config.yaml
num_hidden_layers: 10
hidden_size: 256
num_attention_heads: 8
num_key_value_heads: 8
head_dim: 32
intermediate_size: 1024
vocab_size: 8192
hidden_act: "relu"
norm: "rmsnorm"
norm_place: "pre"
norm_eps: 1e-06
positions: "rope"
rope_theta: 10000.0
rope_fraction: 0.25
qk_norm: true
attn_scale: 0.269
bias: "none"
tie_word_embeddings: false
parallel_block: false
init: "normal"
init_std_qkv: 0.0193
init_std_o: 0.0
init_std_up: 0.0193
init_std_down: 0.0
optimizer: "adam_variant"
learning_rate: 0.00222
beta1: 0.9
weight_decay: 0.078
lr_head: 0.00801
max_grad_norm: 1.0
warmup_steps: 408
schedule: "wsd"
decay_fraction: 0.572
decay_shape: "linear"
final_lr_fraction: 0.02
batch_tokens: 131072
max_seq_len: 256
doc_mask: false
train_tokens: 460200000
max_steps: 3512
dataset: "wikipedia_en"
Each number is 128 + 32 x the weight over its row's rms, rounded and kept within 0 to 255. Layers, rows and columns count from 0. The size above them is the row's rms in percent of the matrix's.

# layer 4 MLP down (transposed), 1024x256, rms 0.056, rows 758-784, columns 0-127
size [ 98 112 123  93  93  90  89 106 103 117  96  91  99  92  94 144  93 113 119 100 103  96 110 106 112  92  98]
[[116  87 182 100 126 140 118 126 103 175 163  81 121  61 134 188 199 113 185 159 130  88  81  89 135 120 137 157 146 126 110 130 123 179 127 148 140 115 242 125 154 101 112 160  73 132 153  85 107 155 130  96  91 119 158  84  77 167  80 158 123 182  89 185 192 115 161 145 127  91 133  75 154 105  77 130 232 132 132 173 126 137 149  88 106 141  87  91  65 140 162 130  64 122 158 102  91 159 115  90  87  85 111  93 127 126 123  79 140 139 112 121 164 127 134 208 134 127 195 142 124 128  69  25 143 154 131 123]
 [119  96 126 121  65 161 170 147  87 110 137 170 150 192 125 127 136 124 144 142 134 115 113  98 168 130 132 119 136  91 108 158 164 125  72 125 123 122 123 162 170 143  95 137 173 130 144  93  92 198 160 150 114 114 159  77  93 155  86 134 141 149  42  73 117 136 137 191 158 165 121 143 118 113 122  85 167  99 147 114 136 169  99 126 148 180 111 139 162  86 139  91 122 174  87 104 131  83 144 134 158 177  64 109  92 115 183 154 118 139 121  94 127 119 103 221 130 158 135 106 142 115 157 143 213 116 151 154]
 [150 165 158 146 113 149 126 127  74 143 105  81 164 118 152  60 149 136 168  95 145 100  77 116 170 119 153 159 107 126 138  93 123 132 134  81 164 156 113  87 172 111 122 153 131 161  78 104 112 125 117 112 139 154 128 108 127 169 106 122 151  52 140 126 142 124 100 104 134  96 117 154 113 110 182 114 150 107 194 149 156 143 156 129  59 198 132 223 157 146 104 185 178 173 138 119  95 153 146 154 136 171 137 126 128  71 146 148 105 158  69 150 163 184 146  76 116 160 146 160  69 189 180 145 148 135  91 193]
 [102 114 108  80 152  93 209 112 149 125 137 110 127 184 112 101 136 147 156 132 159 143 144 116 123  99  99 101 128  85 124 120 151  80 157 168 145  69 154 144 147 130 113 158 107 124 119 138  96  87  68  61 201 147  67 132 144 163 130  95  78 152 106 125 129 173 130  79 169  85 119 111 132 153 171 139 114 154  98 139 118 148  94 153 170 181 147  99 147 142 102 116 143 186 122  85  87 122 172 130 138 127 145 106 181 108 110 191  96 125 108 144  99 124  97  94 164 147 153 219 126 153 148 117 136 199 156 116]
 [152 118 157 143 164 102 142 154  91  98 159 107 178 110  80 134 135 137 152  67 166 165 197 103 214 129 141 109 147 133 143 111 108  94  80 100 140  98  82 121  71 115 185 101 144 141 100 147 100 109 158 150 124 170 178 123 121 117 112 148 140 142  97  46 137 105 116 158 186 143  96 150 183 150 113 158 107 139 165 141 146  92 109 117  88 168 206  87 102 120 150 140 130 168 130 156 119  80 135 145  60 148  82 157 114  97 114 122 167 152 156  98 119  88  87 107 241 159  89 149  84 192 109 183 102 136 152 174]
 [109 127 134 161 136 119  99  72  75 129 132 137 121  71 126  87 142 153  91 109 109  89 122 139 147  90 100 115  97 124  82 112 145 229 141 125 131 110 240 130 160 129  83 170 150 124 151 122 129 152  94 111 116  88 144  67 127 163  96  57 113  98  42 147 139 166 119  79 146 161  69 148 117 102 140 132 131 140  78 141 142 214  80 108  71  68  92 151 104 158 178 157  80 145 137 112  98 123 106 172 140 138 104  88  76  84  67 157  98 134 158  91 129 101 150 126 168 139 123 106 152 146 109 117 145  98 154 152]
 [ 89 149 164 156 140 125 109 125 136  99 112 144 102 171 100 132 161  89 192  73 153 127 141 119  78 139 220  54 156  78  85 152  76 108 114 122 145 162 156 168 104 123 178 145 120 100 188  97 127 153 115 147 132 148 147  83 118 121 127 104  99 109 139 162  85 156 152  66 108  72  83 167 157 121  99 112 119 125 131 122 155 186 157 123 165  78 144 143 159 101  99  84 153 144 163 124 107 170  98 145 175 149  94 112 173 125 126 154 128  91 158  79 127 117  77 161 128  97 158  84 186  88 141  85 130 151 126 127]
 [121 138 150  92 169 134  69 140 116  74 117 112 173  82  74  76  91 117 174  93 124  99 155 120 141 149 107 187 134 142  73  68  97 140 112  93 118 160 135 125  98 109 130 186 162 138 154  82  86 127 175 107  92 129 138  80 145 103 180 179 124 152 109 159 174 111 176 113 100  75  72 108 145 137 100  64 140 148 129 169 126 161  63 175 116  91 137 167 158 108 100 212 122 135 115  71 142  87 178 108 119 106  87 162 120 110 122  99 118 125 158 114 141 171 175 165  68 121 156 162 132 159  99 107 126  93 156  89]
 [160 124 109  93 181 107 109 121 143 127  65 100 128 117 121  89 141  84 169  90 131 140 160  78  96 128  93 126 186 100 108 136 132 110 149 127 131 151 153 144  98 105 115  88 114 164 100  79 101 114 177 125 135 145  93  32 148  86 125 121 125 115 101 122 157 115 172 190 162  79 158  50 122 197 119 140 128 102 149 121 133  90 127 145 203 165 190  61 110  90 114 134 101 161 132  91 142  94  92  53 155  79 162 118 106 150 153 195 127 152 142 109 143  96  99 142 148 146  85 180  96 110 135 170 193 163 101 106]
 [127  66 126 120 128 142 113 112 152  56 182 169 131 129 146 179 182 171  56  94 151 168 106 137 141 156 196 134  96 132 118 129 129 177 161  76  84 116  71 190  87 125 151 121 122 111 150 108 119 124 108 149  95 106  78  99 109 116  90 171 101  79 185 116 121 108 132  86 172 157 186 112 101  97  87 161  96 110 105 153 174 125 116 164 124 141 109 138 117 165  89 142 134 135 150 156 124 185 135 155 143 134 124 163 173  83 141 116 133 160 116 153 158  89 180 119  94 133 130 158 109 124 147 140 145 103 140 122]
 [149 116 148 157 124 102 111 132 122  73 121 160 142 106 121 150  90 108 184 133 211 103 157 150 153 171 196 128 123  95  55 107 104  51  87  64 104 128 143 181 102 154  63 133 147 131  83  75 204 134 165 148 155 150 116 107 113  93  87 124 184 124 111  49  90 133 167 136 125  97  63 151 191 113 115 133 129 142 133 137 134  66 130 127 140 141 122 162 168 101 153 136 201 161 142 125 166  96 127 125 114 159 141 137 108  95  96 129 108 100  72 135  74 135 173  58 132  82 168  52 103  97  91  93 133 128 123 160]
 [116 161 104 164 155 122  88 108 166 147 103 116 126 110 149 142 147  54 151 167 139 116 122 169  97 140 129 170 193 107 123 147 180  65 132 105  80 107 159 211  92 108 119  90 138  35 139  98 148 141 107  83 117  92 111 155  95 113 130 143  98 109 139 156 144 106  98 155 171 156  58 150 116 162 161 123  57 165 184 124  99  96 145 163  70  44 137 159 159 204 192 117  98 133 129 146 117 165 105 103  98 120 113 160  71 136 117 110 140  70 157 163  90 165  64 113 147  93 101 129 129 128  50  86 139  77 137 141]
 [136  64 127 103  82 151 138  76 120  88 171 145 121 136  83 138 144 121 124 110 166 140 166 128 178 107 101 130  59 163 126 161 107 137 127 133 169 141 170  78 132  87 123 154 114 200 110 143 103 182 125 108 143 149 136 118 135 113 165 142 103 119 128  62 112 111 164  91 164 101  94 181 143 144 169 166 162 138 164 138 151 137  70 150 149 158 171 118 170 139 130 150 152 140 166 141  90 164 123  96 116 110 147 126 148  66 159 109 125 170 122 109 137  98 127 196 199 137  95 111 166  67  88 152 113 155 170 135]
 [115 136 116  61 159 132 117 192 140  88 107 136 123 123 152 143 143  93 100 151 130 127 107  99 103 144 161  86 114  97  95  99 150 129 150 167  98 214 136 140 132 141 134 150  92 178 108 146  94 118 154 141 150 101 116  89  95 116 155 154  66 116 163 135 169 142  88  78 110 105 133 184 116 114 132  93 157 151 120 108 123 139 138 122  84  69  85 109 141  51 143 139 133 189 141  85  82 144 108 117 152 130 146  72  97 148  61 165 170  49  86 189 135 114 199 105 108 147 176 145 118 126 192 158 114 105 127 115]
 [153 162 107 134 125 164 123 138 156 124 147 144 132  98 155 178 125 147 154 142  91  71 118 115 173  87 166 133 104 135 116 123 103 176 144 115 138 125 105 155 154 144  73 134 117 174 142 142 125 140  82  96 189 155  63 155 100 127 103  45 187 206 179  70  82 122 147 144  95 156 138 152 135 126 121 147 161  90 155 144 152  81 170  97  93 117 107  88 102 210  97 135 111  73 104 144 147 164 147 147 117 156  90 108 123 161 130  88 135 147  76 137 121 174 100 149 125 156 109 108 126 116 145 182 118 146 144 124]
 [160 160 101 141 163 142  91 182 110 117 107  85 114 125  77 112 142 103 140 116 141 109  95  91 135 166 118 166  69 142  96 142  40 117 150 130 158 131 114 147  98 110 136 172 159 110 105 130  93 113 175  73 126 111 157 142 161 136 135 122 123 126 144 166 140 126 159  87 117 120 161  56  66 142  80  78 141 146 115  97 151 155 115 136 106 121 117  81 203 179 150 136 132 122 139 150 152 122 130 130 128 183 139 167 106 133 134 131 115 190 128 110 141 179 125 128  91  97  57  79 129  84 167  91 141  91 149  87]
 [141 176 192 114 134  73  57 134  89 125 139 123 129 146 105 131 155 122 100  95 119  80  98 147  97  55 153 133  81  62  99 111 122 112 134 156 179 117 201 155 115 170 102 131  68 147 178 126 135 110 113  86 152 159 112  27 109  99 176  92 131 196  92 107 120 116 148 172 100 104 108  84  95 124 111 152 168 154 140 160  92 173 104 111 140 135  55  93  94 163 130 129 118 123 202  96 156 172  76 202 130 125 134 117 118 162 133  78 114  93  86  62 154 127 107  96 108 112 126 137 176 168 114 126 117 101 132 125]
 [ 86  75 133 128 129 113 158 118 109  61 109 157 120 156 104 145  87 116 150 150 175 105  99 124 208 138 112 192  84 126 134 127 101 124 148 112 109 141  60 140 116  85 105 103 124 140 167 116 151 102 138 191 141 145  96 152 170 122  94  78 121 135  90  84 169 180 108 106 127 162 144 144 190 123 126 175 119 135  97 150 134  88 107 138 130 203  97 148 197 101  88 117 122 151 121 149 157 190  42 164 117  91 123 174 113 157 170 107  90 104 135  81 135  73 113  90 167 125 161 189  77 152 109  64 129 133 130 109]
 [ 44 162 143  83 136 107 130 134 163 134 147 105 128 144 116 204 132 163 129  86 127 137 165 176 150 125  70 128  88 154 160  96 120  56  61 161 109  64 186 134 214 156  96 157 122 136 163 118 120 118 154  70 141 148 199 117 158 119  95  85 150 137  76 108 138 120 125 161 190 130 119  81 130 155 134 118 200 139 130 111 173 136  85  71 101 132  86 140 188 156 127 115  96 125 164 150 102 155 172 153 184 138 103 154 194 132 115 189  96 158 161 121  83 147  98 152 127  66 110  86 103 135 131 159 116 131  69 110]
 [ 60 118 143 241 104 160 119 116 143 137 102 167 174 127 136 103  92  87 125  68 149 114 150 100 137 175 117  57 100 145 192 161 119  91 169 158  32 101 115 118  86 137 170 122 123 130 141 122 156 151 139 130 151 160 105 174  80 209 192  89 172 198  72  78 110  94 139 144  73 219 117 102 159 125 160 115  78 105 124 120 116 129  86 114  94 142 107 123 136 113 168  97 133 155 101  96 154 113 119 101 142 126 105 107 113 138  82 138 174 154 173 126 114 101 102  81  97 113 154 152 124 134 137 159 150  81 143 136]
 [130 159  89 144 113  89 103 121  72 102  87  61 143  70 116 143 158 132 117 173  98  84 160 158 161  95  96 135 122 115 167  94 141 190 121 112 137  97 172 159 184 142 135 140 162 106  98 140 127 187  56 117 110 170 133  58 106 114  93 164 184 113 183  46 118 102 156 136 182  74 153 147 114 116 117  98  94 120 139 169  89 135 100 194 118 164  68 164 115 132 163  46 151 132 156 182 142  74 118 123 111  74 131 158 143 169 158 136 132 148  83 132 122 115 147 136 153 123 126  90 156 144 118 116 110 103  87 120]
 [242  84 159 172 116 122 152 110 119 119 110 105 173 141 132 158 117  73 160 130 109 156 110  93 113 155 196 134 151 125 110 141 101 179 114 154 204 134 147 169 143 158  85 142 155 108  41 113 154 167  59  85 124 154 134  50 153 130 134 112 102 118 164 130 114  77 176 122 138  92 108 111 123 129 154 129 128 171 157 160 178 148 156 155 113  73  62 135 150 138 102 121 126 153 135 129 123 183 158 158 192 104 152 144 116 140 120 178  45 158 125 146 117 130 167 139 121 109  74 107 184 111  85 167 135 155 128 153]
 [111 164 170 142  93  91 132  77  72 149 159 127 159 150  49 123 169 178 194 142 148 184 176 154  78 103 110  81 138  69 111  76 127 138 176 147 112 140 161 161  82 121 163 157  97 110 132 162 196 162  92 188 156 126  53 108  83 136 139 130 135 152 139 184 149 137 103 161 155 117  74 169 164 133 118  90 139 114 188  95 155 151 150 156 153  67 116 137 141 172 170 120 143 145 130 151 129 161 122 102  76 114 137 113 151 173 131 108 163 125  83 135 191 129 139 106  56 118 105  85 112 166  84 169 124 118 147 130]
 [ 75 138 161 138 102 135 137 178 129 109 132 102 135 114 132 128 128 173  80 135 144  73  97 139  97 116 160 131 120  71 100 135 152 167 162 167 163  83 161 101  91 105 125  62 109 107 118 143  98 116 113 126 171  95 145 196 174 114  88 149 135 212  97 148 166 175 162  92  76 133 136  87 120 133 112 143 125 123 159 126 129 130 114  88 120 160 110  88 147  70 151 130 179  79 160 130 101 105 191 142 124 126  73 115 138 127 177 173 111 138 152 177 118 141  58 148 144 125 158 128 166 116 120 118 145 108 130 132]
 [122 143 140 136 111 116 161 136 113 162 178 169 139 138 202 103 135 203 144 124 138  84 157 156 164 117 123  85 124 134 117 106 165 181  94 128 126 125  63 134  96  98 204 155  73  80 113  89  57 139 155 138 101 186  83 155 120 151  96 159 108 126 121 123 131 149 118 151 130 128 129 109  84  95 139 130 152 118  94 128  90 137  53 148 146  97 139 153 153 110 125  90  99 121 126 167 160 165 106  88 125 123 157 202 155 115 137 138  99 190 119  96  68 144 116 190 159 112 111 162 148 178 118 114 103 172 117 144]
 [115 159 125  87  85  60 125 149 110 138 116 130  85 120 111 130 121 144 122  90 149 134  73  89  95 137 148 115 167  84 121 161 153  77 134 134 148 195 132 163  87 115 162  67 161 137 163 136 171 142 134 168 123  96 132 146 130 133 160 183  86 166  69 167  89 130  95  87 135  81 140 175 153 107 123 178 166 108 182 128 108 179  98 123 117 179 119  76 105 121 175 123 136 148 121 157 138 105 182 133 118 140 105 141 133 108 156 118 167 151 143  94 113 103  51 157 147  71 157 120 140 122  98 139 107 160 161 156]
 [126 125 142 109 158 129 154 128 112 112 115 186 152 145 138  77 129 146 118 125  93  88 133 158 125 116 158 193 133 127 156 124 114 113  72 168 161 120  76 107 114 149 169 185 143 115 133 100 196 172 149 104 104 157 163  56 168 151 182 144 111 191 179 142 141 108 107 100 123  89 132  95  76 143  94 181 107 111  74 154 170 149  69 139 159 103 114  51 150 125 124  96  88 165 111 105 149 182 108 153  83 154  98  91 116 109 100  77 121 108 126  94  89 107 126 126 118 124 137  99 125  98 114 131 162  73 141 131]]
# layer 4 MLP up, 1024x256, rms 0.0623, rows 759-785, columns 0-127
size [ 92 115  98  99  91  88 109 104 110  97 100 101  93 100 117  91 103 118 103 102  99 107 107 110  93 102  99]
[[113 142 174  85 105  98 167 109 158 197 112  81 146 131 140  98 122 179 100 132 124 169 125 135  96 133 100 140 125 162 125 101 118 168 150 135  93  97 125  75 110  56 225 198 130  51 168 144 138 100 133 144 171 126  87 163 116 103 152 136 108 113 157 121 227 121 124  73 138 146 104  64 183 116 138  90 129 142 114 136 150  85 122  98 200 189  89 119 100  83 165 126 139 138 125 147  81 151 130 170 131 136 126 134 185 175 153 118 150 133 141 115  81  72 124 170 156 106 147 182 153 138 111 107 151 169 140 165]
 [140  86 134 163  96  96 115 113 163  79  69 154 124 149 133 105 112 161  78 130 132 123  95 124  90 169 106 107 177 173 170 159 113 135 122 113  78 126 106  94 123 160  93 176  89 123 225 161 120 148 130 145  95 150 171 145 117  59 103 193 132 167 138  88 125 148  89 188 132 137  96  84 191 179  88 160  77 155 104  96 191 139 116 202 165 115 183 130  89 136 134 153  89  67 181  81 108 120 138 139 125 120  80 153 187 180 164  96 179 166  97  93 135  78 147 102 110 131  49 183 177 119 138  79  88  95 144 113]
 [164 116 129 157  98 131 100  95 139 123  84 178 156 139 131 123 119 118 105 102 143 122 137  86 107 167 113 101 128 194 148 145 127 128 157 147 109 177  93  82 124 122 113 115 109 147 165 144 199  94 110 144 157  72  77 121  79 113 116 131 112 118  99 112 157 195 152  89  83 120 114 164 140 129  98 101  95 124 112  93 157 184 167 172 123 155 107 140 116 182 163 169 143 158  97  97 166 180  83  95 133 120 121 124 138 111 134 135 137 144 163  93 127 154 140 158 159 152 148 125 197 110 158  91 134 159 184 220]
 [160 128  70 147 184  75 107 175 144 104  98 129 140 108 142  93 119 107 159 147 119 143 110 115 118 126 114 146 133 162 136 181  60 111 175 111  51 201  93 137  79  90 156 115  95 200 176 131 124  44 123 133 144 121 142 139 139 156 174 191 131  93 171 102 130 133 134 133 136 128 117 185 111 174 106 145 126  63  95 120 102 133 169 101 108 156 107 120 111  81 134 102 145 116 197  97  86 115 115 200 122 117  66 100 118 135  85 146 142 105 164  72  99  93 160 116  97 131 118 133 114 159 122 132 137 130  43 134]
 [211  72 120 174  86  87 101 160 125  87 177 133  61  70 151 115 116 108 113 155 123 151 136  98 106 108 116 186 146 108 127 166 151 141  89 167 148  78 118 126 175 131 116 143  93 125  90 145 114 116 110 155 185 163  84 135 182 105  84 161  91 150 135 128 148  82 103 167 136 160  95 107 184 106 160 116 191 143 134  89 162 117 201 117 157 118  88  98 103 154  76 134 106 119 150 171 122 173  74 107 154  40 127 150 124  84  69 124 176 161 108 127 131 118 146 152 145 129 127 106 165 160 125 186 162 128 124 131]
 [161  95  99 142  50 153 123 111 136 134  94 166 110 127 151  94  96  96  87 139 108 102 156 133 150 153 117 157  37 146 150 112 156 129 107  98 159  69 112 136 121  96 150 126  74 159 116 187 106 129 175 178 136 110  97 152 145 127 132 139 129 175  99 122 141 108 136  88 165 136 129 112 157 150 106 134 140 124  59  75 151 126 140 105 166 128 110 135 213 155 143 160 110 140 161  49 162 137 166 107 146  69 126 121 161 126 130 171 199  96 157 144  86 123 155  88 157  93 143 151 127 123 192 166 109 122 142 100]
 [127 126  98 123 123 135 112 104 121 142 138 136 175  77  84 114 106 187 134 132  91 130 113 179  94 164 115 155 157 169 184 189 162 140 148  63  79  93 107 118  98 121 118 144 112  97 172 186 132  73  70 125 123 126  96 151 196 145  97  99  92  94  98 154 161 106 162 160  87 153 117 129  64  98 116  63 135  65 128  86 131 144 179  98 145 125  93 140 140 151 144 114 163  72 132 186  96  90 140 139 158  76 181 133 163  99  78 215 100 109 113 220 120 148 139 171 116 178 158 186 117  94 169  79 154 124 130 142]
 [177 159  96 138  93 131 142 179 134 160 196 191 110 150  99 107 112 110 129 172 108 118 152 120 139 127 106 160 100 167 164 128  85  78 156 145  77  80 107 105  79 140  97 125 132  74 164 154  86  46 133 126 113 100 127 126 163 169 217 169 134 158 141 117 152 124 166 158 109 153 116 182 142  83 129  98 151 147 102 170  64  83 136 206 123 125 145 119 140 123 153 140 136 135 168 120  67 173  65 158 164 167 164 114 147  97 128 125 150  67 173 132  78 110 121 161  79 149 129  58 182 137 102 158 122 128  99 174]
 [100 122 133 105  73 144 148 114 153 104 114 149 104 129 205 103  92 140 101 123 142 127 144 129 180 117 112 163 112  78 157 152 182 140 171 134  76 138  79 153 173 124 160 104  96 104 152 147 116 191 158 168 169 105 116 147 145 117  93 154  82 180 157 118 159 152 191 213 190 152  89  71 106 128  79 129 163  98 113 124 159 154 187 163 126 100 112 163 112 111 115 188 170 113  65 133 144 142 101 102 102 160 118 155 118 110 100 133 157 147 162 115  94  82 169 131 169  84 185 142  98 205 166 127 132 182 104 165]
 [123 147 137 132 153  66 184 119 133 161 186 114 134 118 140 113 134 136  97 127 110 142 192  92 113 153 108  56 104 125 126  44 108 173 116 132 186 151 112  99 167  60 136 147 113 141 124 115 148  70 105 161 120 158 122 144 121 145 104 150 132 154 133 130 145 138  73 135 155 124  98 122 113 166 124 159 121 145 104  84 144 103 170 118 140 123 133 122 100 145 118 144 154 178 169 106 132 169 179 115  71 106 153 114 168 170 179 118 156 168 142 132 121  97  99 136 181 245 161 164 164 145 129 124 116 185 129 143]
 [181 119  82 176 141 129  95 106 144 126  85 149 107 131 125 112 108  64 124 113 142 130 115 113 145 142 107 163 175 146  88 104 167 133 113 102  72 100 102 126 110  63 121 110 108 125 154 177 178 122 163 154 134  70 121 126  93 134 128  61 174 102  85 110 145  64 125  89 121 165 115 140  90 125 146 154 134 109  89 146 135 139 134 131 162 112 146 118 177  77 101  73  71 149 140 123 185 187 123 152 109  58 104 157  90  57  59 114 139  93 150 122 125 114 151  65 123 164 125 147 114 170 182 139 139 105 166 107]
 [135 123 119 134 129 129  85 138 174 230 136 168 237  91 139 100 117 122 125 157  72 101 118 109  96 129 108  81  87 161 134  58 115 105 155 115 110 143 142 121 105 130 124 149 112 106 157 144 163  92 143 114 158 147 108 166 127 116 138  97  84  59 131 122 152 134  96 122 145 134 120  72 143 153  94 196 184 136 101  70 184 137 159  94 110 104  74 134 113 113 204 108 135 125 181 154  62  71 161 119 155 133 146  97 157 181  92 140 129 161 128 158 115 116 126 114  63 150 138 175 170 138 113  59 210 128 191 148]
 [ 72 108 125  33 100 156 206 106 123 147 171 113 119 201 169 115 107 165 112 114 130 136  69 162 150 130 128  71 143 140 162 153  78  97 145 103 151 171 124 100 117 106 150 157 133  63 142 128 144  85 110 134 148 100 143 155 154 101  90 112 102 109 104 128 113 168 168 135  88 114 126  94 126 174 125 158 134 133 126  93 140 112 139 190 194 133  85 137  74 125 140 139 134 192 124 175 134 103 133 216 190 107  67 131 172 192 104 128 173 140 199 109 109 108  88 186 147 143 126 109 181 142 135 127 183 172 154 132]
 [154 119 160 112 133 134  70 146 142 152 126 162 146 124 122 110 131 144 100 101 148 109 119  92 107 135 117 141 179 166 207 141  70 155 165  69  89  95 105  72 139 158 175 135 152 165 134 146 223 145 102 134 148 143 158 127 172 138 169 150  84  51 146  78 155  85 143 135 138 130 122 135 139  93 161  88 149 173  87 118 119 133 140 143 146  96 110  98 118  96 110 100 159 141 157 143 127 111 101 155 129 149 101 112 166 133 112 142 150 126  91 149 122 143  73 128 175 124  85 188 185 133 201 123 153 170 131 130]
 [194 110  69 116 105  94 135 150 110 159 173 125 129 179 145 110 139 154 109 117 142 130 167  98 137 184 146 219 146 154 169 152  89  86 108 129 116 135  83  93  92 172 159 149 109 133 111 210 171 130 151 121 195 114 127 155 100  90 144  93 107  92  95 144 189 136  63 146 133 133 116 132 147 104 117  70 171 141 108  93 142 110 123 147 127 157 112 132 125 140 141 118 167 158 141 146 170 130 118 153 136 142 153 155 178 155  92  65 114 133 152 105  89 165 105 137 147 199 103 118 150 132 154 102 150 133 141 133]
 [176 101 129 167 139 130 160 116 114 120 105 108 118 157 167  93  77 130 148 104 105 162 156 121 107  86  94  96 161 187 190 124 128 125 193 163  69 149 123 117  91 108  89 162 116 137 115 150 137 111 150  88 131 135 164 138 106 176 140 137 157  83 131  81 156 145 179  90  81 131 114  65  52 157 151 139 158 113 116 140 128  70  56  61 154 157 122 141 173  58 101  80 104 178 128 101 128 133 126 156 190  67 116 139 177 135 148  73 145  72 161 132 140 113 176 113 138 186 163 203 100 149 113 137 115 141 123 120]
 [128 131 124 121 103 102 138 175 168 119 159 111 101 149 217 122 105 161 136 126 114 138 141 176 161  70 128 166  94 179 154 120 122 159 156 128 130 105 115  99 127 124  89 112  86  97 101  66 157  80 127 180 147 107 116 158 175 178 212  66 121 120 146 127 156 142 185 123 219 111 135 186 192 172 104 153 138 106 109 169 152  93 110 183 150 140 102 130 105 118 108 191  96 149 140 103 177 143  17 128 102 101 193 163 123 129 135  90 109 115  97 152 137 137 137 113 105  64 151 113  89  69 129 110  96 172 147 134]
 [151 137 106 177 132 142  59 119 145  78 184 129 139 216 161 111 103 153 136 169 115 111 137  84 175 114 106 110 137 146 152 139 136 124 143  60 134  68 106 130 168 125 162 119  84 152 126 117  66 102 105 156 143 148 149 156  81 148 114 114  89  94 132  91 154 169 124 124 182 155 126 156 141 121 164 171 198 110  95  68 111 148 119 138 145 110 128 137 161  44 183 113 103  96 189 166 142 136 145 120 131 181 117 156  70  77 141 129 159 103 116 149 113  97 100 138 154 132 187 175 124 177 130 126 154 127 100 200]
 [127 111 108  86 159  74 110 139 125 158 137 106 142 107 111  93  85 150 100 181 168 132  77 151 150 144  92  97 189 135 181 124 135  73 132 161  84 169 112  97 104 197 101  78 133 155 159 108 117 164  86 142 129 145 169 147 150  82 136 124 100 115 109 184 161 111 159  90 124 147 120  19 102 135 178 133 176 110  93 108 145 135 124  86 152 117 129 181 120 149 182 134 132 109 106 100 118  37 124 173 160 162 118 142 102  75  95 136  77 116 161 120 149 116 137  88 111 170 144 151 142 154 107 113 187 178  66  90]
 [199 106 129 171 151 147 146 143 129 142 166 152 169 156 169  98  77 133 124  76  66 147 126 113 103 128 105 171 141 121  92 166  40 142 139 142 139 101 143 105 110  98 143 145 148 112  69 163 141 129 105 125 109  93 151 153  93 138 185 115 137 111 111 180 143 160 120 120  59  93 145  94 137 109 139 121 141  87 112 114 187 140  89  95 141 177 125 154 154 157  89 177 163 127 121 129 137 137 133 108 210  99 186 119 141 159 123 118 123  53 206 170 142  86 121 152 105 126  90 110 160 154 156  94 163 131 121 176]
 [176  92 109 148 172 133 178 153 170 113 105 105 133 174  95 138 119 139 121 139 202 159 139 154 155 163  87 184 174 106 110 134 161 137 123  69 137  88  81 142 122 170 117 103 139 128 184 115 114 130 152 128 146 148 116 128 111 159 141 158  90 137 161 108 104 112 155 115 116 186 121  72  98 144 100 164 134 145 113 110 188 109 123 159 147 130 107 127 222  99 177  91 123  42 154 127 151  80 129 169 140 182 128 178  88 102 124 177  90 137 134 173  89 112 135 147 110  95 127 121 121 166 165 143  94  88 138 175]
 [128 128 129 101 120 114 125 107 153 110  88 157 164 119 139 106  53  88 118 160 101 157 108  51 166 151 144 132 144  86 146 187 114 186 142 146 101  86 131 133 113 116 105 121  94  83  97 130  98 108  83 164 148 159  80 151 161 188 176 127 110 118 117 100 168 138 144 181 137 115 111  89 104 136 131 120 195 158  90 121  97 126 141 187 109 177 153  71 115 119 105 102 144 161 140 145 149 102 110  59 158 137 164 141 110 119 134 163 121 131  72 139 152 113 147  86 170 109 167 152 117  81 150 126 136 111 107 149]
 [138 143 102 101 114  94  93 197 156 125 107 194 100 139 102 130 105 103 135 145 125 131 140 173 166 136 114 153  99 182 168 142 156 128 145 101 136 138 119 147 144 129  66  98  42 191 178 160 148 118 121 134 150 103  59 139 164 154 106 101  96  80 131 119 150  97 146 132 155 137 100  74 102 159 104 122 152 144 101 168 221  91 161 119 141 145 120 173 153 128 141 139 116 115 177 158 156  93 144 151 156  98 106 111  96 149 153 168 143 100 180 138 169 128 179 110 118 173 130 136 122 191 134 148 126 202 145 128]
 [135  87  80 127 110 169  66  80 169 155 119 195 126 134 131 156  82 213  90  90 140 132 154 128 137 132 120 156 133 135 103 197 187 155 133 109  63 138  99 169  86 101 159 120 126 150 120  95 130 147 144 158 124 113 123 147 132 153 139 149 161 135 149  80 150 167 159 119 124  98 139 129 150 150 134 107 163 113 118  92 133 175  99 109 160 149 136 132 108 141 163 173  83 137 160 136 134  72 154 132 153 154 118 117 182 148 130 147  62 114 166  97 114 147 167 101 190 167 136 179 215 134  72 123  94 115 130 152]
 [157  84 132 160 148 172  89 136 145  94 200 153 115 161 150 116 141 112 140 164 158 119 110 127 144 143 124 156  74 154 122 160 127 156  97 151 116 134 103  86  62 171 147  66  71 206 103 114  67 108 162 143 158 138 159 141  96 137 165 159  88 131  82 161 117 153  90 153 137 130  87 132  87 114 142 134 132 134 129 161  95 131 130 141 142  81  94 169 221 139  91 137 107 122 155 147 134 162 153 100 140 177 131 104 114 168 101 153 155 158 155 205  72  95 201 118 166 129 124 160 131 108 145 147 160  88  89 140]
 [146  91 114 151 117 118 166  71 165 118 161  77  87 120  81 110 134  89 105 128 101 166 131 130 127 153 111 101  65  89 127 189 104 165  71 137 136  95 124  87 125 100 165 123 142 105 106 169 108  77  69 193 129 163  85 149 114  94 121 136 142 126  77 106 126 135 156 136 147 117 101 123 163  73  85 224 107 189 115 162 178 112 109 128 129 151  36 143 141 101  92  95 160 113 106 170 113 151 116 126 141  76 170 180 129 148 145 120 114 131 157 100  79 146 154 119 195  92 173 144 178 119 142  90 152 139 169 162]
 [117  81  97 140 122 151 161 116 138 156  86 126 124  85 174  83  83  92  97 151  91  88 100  89 123 141 132  66 116 106 146 118  78 137 182 111 114  47 105 106  74 102 112 185 161 119 145 130  86  89 155 102 133 161 165 136 131 179 105 133 139 116  83  98 115  69 214  98 119 165 145 111 184 149 167 115 108 111 136 149 143  76 159 139 138 162  99  91 129 123 127 160  87 185 184 138 133 144  62 123 138 157 125 139 147 148 103 127 121 126 127 146 100  65 127 132  90 154 138  70 134 176  93 115 148 169  62 145]]